{"n_kv_head": 6, "init_std_up": 0.0303, "init_std_down": 0.0, "lr": 0.00419, "schedule": "wsd", "train_tokens": 140700000}
Each number is 500 + 50 x the weight over its row's rms, rounded and kept within 0 to 999. Layers, rows and columns count from 0. Numbers have three digits each. The size before them is the row's rms in percent of the matrix's.

# layer 4 attention query, 192x192, rms 0.0721, rows 37-70, columns 48-95
092:566591546550391531604537516453493466518457510473455573421543472554503484505433460443509562483460500517538560479548476514474516425532529534496483
117:603521529487443528559547482401501480557432520510544474453613484563431521457502475457481465555527402557518504453534459512530457411512555521466499
103:496567433497463452528534489431446452498546494522512377493506561514485534548529427423471497509545466496442608517445489541549570467530400617480479
101:514545488516554417428518465474545452542524522505421428543539524516435470477549515512482505624413581458549502550481514538432553486470447513482459
106:498513527404528396486541507576420457459492501501536547410403470425562542483460499487434494496519533499569418544466506552498454469466549433450419
105:515457578447450555443411497409501487438442524449519490423469399421446553474525476500492413482503498582494534529466451507492418403532524576462381
106:502519491481469501533542534577537445489485426546535487560486507533567516435509485503492447595490592443487502544452572552435550547460616615455454
103:507544555457476570470568469431519459443479527487573555587457510356472537530592470472512573477501557490548485493477480527451418509527468475521531
103:442554452418506518518524521472433516481573470446474474609489469493532529515450357464514447534513458572448475466542443476576488421566510567517511
102:458532503451508531471533469526579462513537493525453490490493453557482632550530534470500522565450455416490428476610477463512513439560466550499500
100:458550507531470477462629533494514527531521553466418592372594503427495491561518487545466536477421597547472572445490523542557488554433506566463523
092:511497440517401438523515490458513507505446502584519569486493533582501479476531495450508498513505431529403550507520405565436513444516498514447449
089:513589489523540426406414498551450498472466552498544584464455548418447520472569401492432461543487517418462447548481501597417543472441434485500499
093:531473515428450492488505448441526529533511501550528420488452494497511495542469427588499473456586446565505462549594545516467450409459413407495510
101:568507525508424531523451441492489519499547478546532484534540539545497532523559482428369471498617430528443494443476500635585502387424546520577521
102:577520476479477548553564579452461530533452460550525405478543588534456501508489478497446491578487537426463562552530444498392444483550477448552405
099:472407487602560426480471527503537468514488543456518565493439515477462464393503530497494522513439521520489522561488544535446443522590467470512640
079:584493408495438463594409571440572456501512519450481529372541485543425541397484483540482561476472422489492455532474457458494450459528494553520507
094:389514509574554557393574440540429540587472523475559373391514533467505479447594510366531510456476513505583530486601483433552511485513469477453536
098:430561498438507529440509527334582488549576490519531428477519515558475512510520500479535530474401531494472536539496474611514564542522443404450537
100:463606533469535438455495527454527474389500431434484536424583547499469586455526463409447530599504539476574582476517488546610595470477433535507482
100:570467439530404462448443637522471512534464432501396580403549521458571552566494484498370407448477477435502524586577487470454535474533471489448490
100:532582496546509474557572456469548557467497339558416434490490457491491430562503516390526505491476584514465564428442537417429520454510592512449491
097:455514439519536433440540458403472481480576593519416603500548507504535511631459501431477595502530517522488464518553497599537499554498376573519511
101:512538450536538467501483550527493493513571586555550520547467446541532515470566499480504540429434479374478504499457559484549437512506461496503502
102:514505457485494507409445485618528575533510493563562488467459570446446410489577551508547455445494545474481460542502489559537475471511507579421509
100:446417522571539481529387554533555453388487548551516492468424419532449522473523547513418446553468494487515523487501554511527579497491391493501431
106:501505531458487469535480450599505383477578493461454524550488495400473570580568592478427527428465571451476472535486552484347500538522471538461528
086:404528472459521539481563509562481495462531538462505495518444469529579395479451542547490475471516395576545434532595451473572568544473489401485494
105:431498529507517545513472517487438545602491504521614413485511499626417511474540465466492453517482418527472491514553447556509517415495534495528490
098:485430491520530450446502471520491533501614486554484589445518507494454537491558526477513498457467600414538403552452522503420583436493562459417485
094:511534495499492515468497530473501550513546543456483494495567450532550590529569399523538553503595446546454443453531432549520458541483509502472487
109:442406548560624540476471513444470436410485561512489492554502514518463489522504565461475492572466535465503581490579446595593566394458505490563502
084:489498610491513497534455530558514534435506499447441523502522499463417498554492534487512526502499539547569465487454464412496419435467498479527579
# layer 4 attention key, 192x192, rms 0.0755, rows 37-70, columns 48-95
097:420521508558553468455446514464514522459557553628547565556454554452532551523489574493511504559473495467491464563540452496537478586440549550479555
114:530523489483444543568568493457569503510417489431496452498548475545440556438541390461545459520556477522432497454425548546540593489526457485499460
095:482440484443476456550469588540520467477551536497581528521423517465539485450498590523404481505387497483501501523557462466432436571515482493514500
088:457535523463436545543565438446528484651518507484512506507429449531461525524492422458355554500513415458514520460547476541502506467517481499478527
101:602533413464453474527471510502529479633427493417449485433632374586464545459499573567444490559467559543515416541458491461443508555527542425480578
099:491460580619474605488595345502485512454496462540435479555540523530518463477542455546474468440484466448489423523485592549403474545425546478504581
109:459376528574533521503456456481418620519389493487534548405488587472544461531447480447557568401468511523471603448507414538491452524486482479544578
100:547535546470532436509523550465481483553436500393530468504461500569563531499474562402500459518479536550534542411498552592554594511442421582436525
101:432426497515484504557426479524548466532567525517557541410550553517479521493424524488405530424491587489507498559494498437472490632498486506600464
102:516516524448486557545426412428482484432542473444510483564501427623467501467514397597441477592593464490400491556414519531552530480449431476530464
098:464503504547531565500511578555473447528510544526569502504564569518535520456475619498541504546436422539593540457475394480484490507440392458459581
076:469393380584517435475467540597550522491525505451464527450439544509529473464521598447496514450466517421540485566459486457513462538514390495506454
093:518534529500510570444540522511493405481511371548516510516478366550547478550509509469444471387449554523527519405661448439564480472555569476480523
084:464573468518425547491548454444594464504548491492428486461543508512462561447508406448492463541521554567551489465514463469568578559431610458437470
096:499615553416486566577507521527520523438488516492508489544504435561487517475551513415574489502534549540451480472541504550595557401536426467551420
097:484539465532500508551484437470464477548376507476489511506456457442360472465528495447549459473503476452515435514393479566453523480442499579434518
098:482472494568485451432473472523518395466506454566548545481468472490489439529435560548593470580514557475461446464570532434486449528545532548471506
118:493529422489524434436530499527471498521449491459455603523442549469563476530539493541563439541500474489506554523547465440477444548449515543439598
100:496413513500474485379439590563521482461539497492498606477475596530534561535509487599508537535487587540613481549536617528462414569487523492371551
104:546528524427459472569562504454496473486527448468450507445478539578568457494554393512449421541519452530463453527464613506502470465546537420542369
094:531454543395559551530497467563514527506539583494528486576495456511497445526504470491582540429491600464443515530548416503500476517512540511571412
094:407451493496495574433554480528511488465469454544482496554429455482477475427527469408586539500540446612536422468494506508498485539531528506508451
104:441584451437490469504459480508545501472459487512499488524464544591419577467504462477433456521536530469465479532491509577534541557531501494495470
096:454517547404433553466458579476520560473457420593546534514480460501544504526520511524525491439544430474368431473517533465575570545484592482551476
097:537629510440518525482528420484571498455519610461471403477478500494485499417527492446562439575645480475468458468610502515571435406596545571538474
108:526587524485399518544430472372526488441483454481461462469488427467404516458587491421449507519514510478522532451549447541596549467479512531491389
093:513573492490491497460497524524494397485620508492484399496606495462493573487485464555578399475532508506479499480570494486523487524509512438567497
094:491438523571478458498523554488539511541529502509505412484617529520492558570439408476500625486424435510542441512450477500568520548382529456477549
103:544547535480506464578551508506507500460504517507448487498430518579453496531509488522512433410505485520443501502410473618537478451571533529503559
104:555475546502408590591528546454481461454456580521541538496510501538499518445496426474484433515537486457400544433455439544527530486486442490498470
102:415446475478428482520398539459512441400531587568487532585505530453613515433501561524508532448508395531509549583537523455520532473533444523433429
096:597473463438462471600527408459484422508481440445437508467449440473445427495434443443454443549494407490498510457479543553542517527528499537535463
106:478519586485396474525431480493550523549550407414426436551476438520457429562566517470500544466533561521626484523488535350510523486580546456494434
132:588630513398523497563506550416497559546505474526539507427465461537515565540385480475548463528546573472422586516488509482495530557515490444569496
# layer 4 attention value, 192x192, rms 0.0929, rows 32-63, columns 48-95
097:535526470533522466571484558548531467504512536459423588496510443527582493424484421437516420453480558574573486521529591627446665407386479502469530
100:482585522510512491519562438562443441490546504490527428577631385508493526399650504512519478485524519540488514474590556438562464550564509446486562
101:429480530471532541446449483448459542501500549459531470419502592502555481612566491613545442430553486539419480577498591493451500385554471516510504
098:441547517493487550461517513394368459600582469446527510446499542451571470465495545484479403489478404494548463454508410476494554568472507594502424
096:612554531482477512459544448463515430520472472437506571443595434509512463588517550392489486444582534557497487491503438412547476406495456509639472
095:473550620439475570457427475490550475591541495456476492531519538507570523536465514620539473529494485556540542643561497608536468529480465477547541
106:521551506476651518470502441437551532552501467512550481438432421507475472495522426495490445499522429458504432469452515518486484528526529458519600
110:473429471542422520553461469546470562484398396500557439514543554520482424346604529561426433481529470548515355517489493525459470455496492480555494
101:445597572461514577464521545525498503390456581560473509484506495383502504492531506581516568509505481428415528522521592565465435563508585475487538
101:451415537539437519435553511543484475481555434498445519625517468462405495486626532567437386545517476402508479487541535558617518439506463510471466
104:515455497432473435519408451475492590434480585513527516610488559570523477458482437490529587394503524606450494410515430451472479533516460487486501
104:506515513517531451455469398472458565481492459493499476508454562526474564592503392492454539461563489562527461488470478481548476497422417498452358
102:369486438464412486499483422534436510439470509560474471505515479589467369520428554522454513431550479503550460558492578455535466471559429574527500
100:500557504559572435466478550416506540499564546523528499519501472387466497547463464480400442513498513373541510529461488574535475531487643492456422
096:551439490503518420509568565530487513550406533506562497487518555473505556543483476524591534514470546507520484473385494470568437450452532431557595
098:467482579449498472579525489567558494464441438551532591491445460567506514495585450490578512535581479440475457484502502535470506577500459428550475
101:607390527516528525552529491543540503497480532471500543429474480477573486512454443519494557518494543418554432588557400371555538610495519508494537
103:501416500431482620474511532431542521503439547551462574594448570502429459460548466511575537479508486532498461435501466436490428487534493472546388
106:503560500551529452538451504535497460481516525472474529434549564483569461534465541532470454476482487520539496490474513507464525487516348430453511
100:504564462591538419525575505560490507467541508503473493458589511557450508441505529508519469461510502503575490564516530524556450604523505536502470
101:513503555403507500490445515470552441509539529457485449634528515549506498474461489509518469523470414444564459550427444539488534574540484452529462
107:567543424490436555442508487485427567525500565545572485543408470478478477403371441492494486566525460484449515486460509515464478507422497526481513
099:519502585468409508489481480496517475453495489620455348462416384495522510536475470529477490478543612445469463527454513519559594546552488461455415
110:507550491476437468543454578484578537437552473482574491418444520406553589521586465547488523547496546551521522544542530448439447526493594429441561
096:408516566489467548574484547449539481449550493438518542503482436500372457441449511538475587570541555467479479504487561520507498483512495499592421
109:424545505547533435545557490516499474489502532509542474426524454559508539426433441557560521460561497484528405497534500534525379463552500498474551
101:515573494594537543488535477543554517539485520510439486520442574455514471533474550434467594440407540442433457510473490569463498444565451537506449
097:487406568505532531408500576470411471559458579522526476515369501470580355476434482471574511551476461562498524512374444586486487408534456489476519
100:521547417484465517441483534487556531587559521487500551486527406532500449412503476530495477591457552410507569505429425574487528481442459581416494
104:499454586405556576565438505532494534488519534550484460477468538538454432517496525516511473561532500463476467517591537584530475461642557475488585
105:428492448529421494513433428424465552504499500514529465528500470496562558534413520506539484528480530480430410596508486359460527515449483391423455
103:472519616517609506436532563429479488540521541479540508654486428500470574469528459490525441451442473511536437543487436464551368422499500636475525
# layer 4 attention output (transposed), 192x192, rms 0.0727, rows 32-63, columns 48-95
097:537548511492486477554394410524548476442546563416614378493469484604491578456528431393571523396467440582532495465496593550529508521465532510519523
102:521458481538480517451580528529494523475514502511451452472545558531571422471597489450474478493539478428612508559473532552531458473463474400539473
102:429458484549556503513493451554570507535470529509481424537480524517589408424499571531523455533537529481489552474569510592491512532516455578472544
095:499521515587497520508507489465488538514513605546513457498459457478483514611551480548488555455504485492542443386517455439487549447460569492514529
096:553531403513373490478515471480527482583432475486545594553422477534482533543462522518442520423506522463485576541476464600516546504542530487492559
098:544443548456503423534548472402426465562533563452447517491545475403554416475459533566473526531533595459464471568439478562533556533410487396447516
107:608465521513551517417464536452485520471502483479453359503517464464458599591405401544545544474473460538496457559488516579504580437503461615420489
104:582512562527504519468430546553451458591534433481508517421552524476589478475488454472474423523467479479507483453478545587547443515567428452494488
100:542518555484493580549594523601446499483477528501499438419548476513399429483556436471469486476576501461446479500565490549574518547483517498572529
098:396495430504536520410513546467397527514474406402508493478458477510464491502560560442448504564515517461475441430414540502535492444519527411531484
103:493560400528518533463588443497451589618514464449566550546464493511530396448486434515417531495512436510436470475534472498546463515535473466442526
104:506439561523555514461482470430448496522611429577541486505510452440476492520453533485569499461439500439492528596470520458479433471438457419470596
098:536541462568545539448532457552484491636525379520419467429489540429527488486516483459373521567543537514298520555436514462513466470439526461444357
099:567495499493501531569442487468510487481460533388512500458504491536487445600563530520452515601408540436527493649500537528463443449509417515508499
094:500422545562460465517404495473445541428493542592511522438471569528437511521506478473451590495496570523493580639464519515501517559413507506565561
097:553499597440460483526507452490539500468525491423445640519458512538459460468504485471504537461566441494493457393513508512541460508513538499541509
100:498504408466506477483510515463401476522494560526476552482419510506510332522506473503501518506543516456461484523579532494517528464555521525461493
105:510521518551553491552470509523482485500505483464564531629513446632512455474487464482516446533594576451545427551492483569578442462530506492511493
108:521540421517537528508428479491493507508591502572473519563476483487579493486485557434580456547446459508499523510458468443522565449424524523467567
097:477447427465464507661481519589469522507524380522479577471515549469488585542459512461491540521518397526479458528375550504555528464544413490516623
101:518587460518505395457536555571473484511491483536573542427528456491480474450435528496556477517465504480492396506513528453484570433427510453480573
104:532449536501508508540581465437491554487482381438500505524429456528431452488531495548495562508499456414500473437536428442542489469456527485406449
100:495547522494517520572519503489492472484480549556533479591508455515447496484508451553565474638559483450524447432461557420458510520459515482609449
110:524448551440526568475481507461471586478439492483503554542509536451465462499518557431480542476526546444580442516495461484551590467531552529482535
096:478463455440590513421545499494526468451480485590461439502393465533494554510496485451411503494531448483537544439502387518489425539506514464423381
106:421581446569558602511506527490554449526550464442510494544430461469432561453430517458509515550522549526486476422516437412605491474466477426438482
100:535513524466485546552538452543571507455483556489404459497469517521504481540443550513561501544394481465480530484493541526430459384483496424476505
097:465490553563437434480408521469538485511475449499591465464482354539466539393446498601490428503467533484431448433511475496513425481470459490534526
097:483469537492467518499479472453460507490551490518510403538468494466397533518516469548520572508597539434486474521434547502516582464540517443495512
104:463479551473592498505537597497501482568525438573504509482493557549539462559426595542573565469450567425563641488508481566544512568555510414513489
102:497481372452520469516467411450526460514480454447507500491480486412491507478527542532441535539513485485534503510571496418544499482479477496532474
103:496572485492542565433515433483612502506496476507585591531404473540541473612468523500466471517560530500531473498461431528494524441480354429462464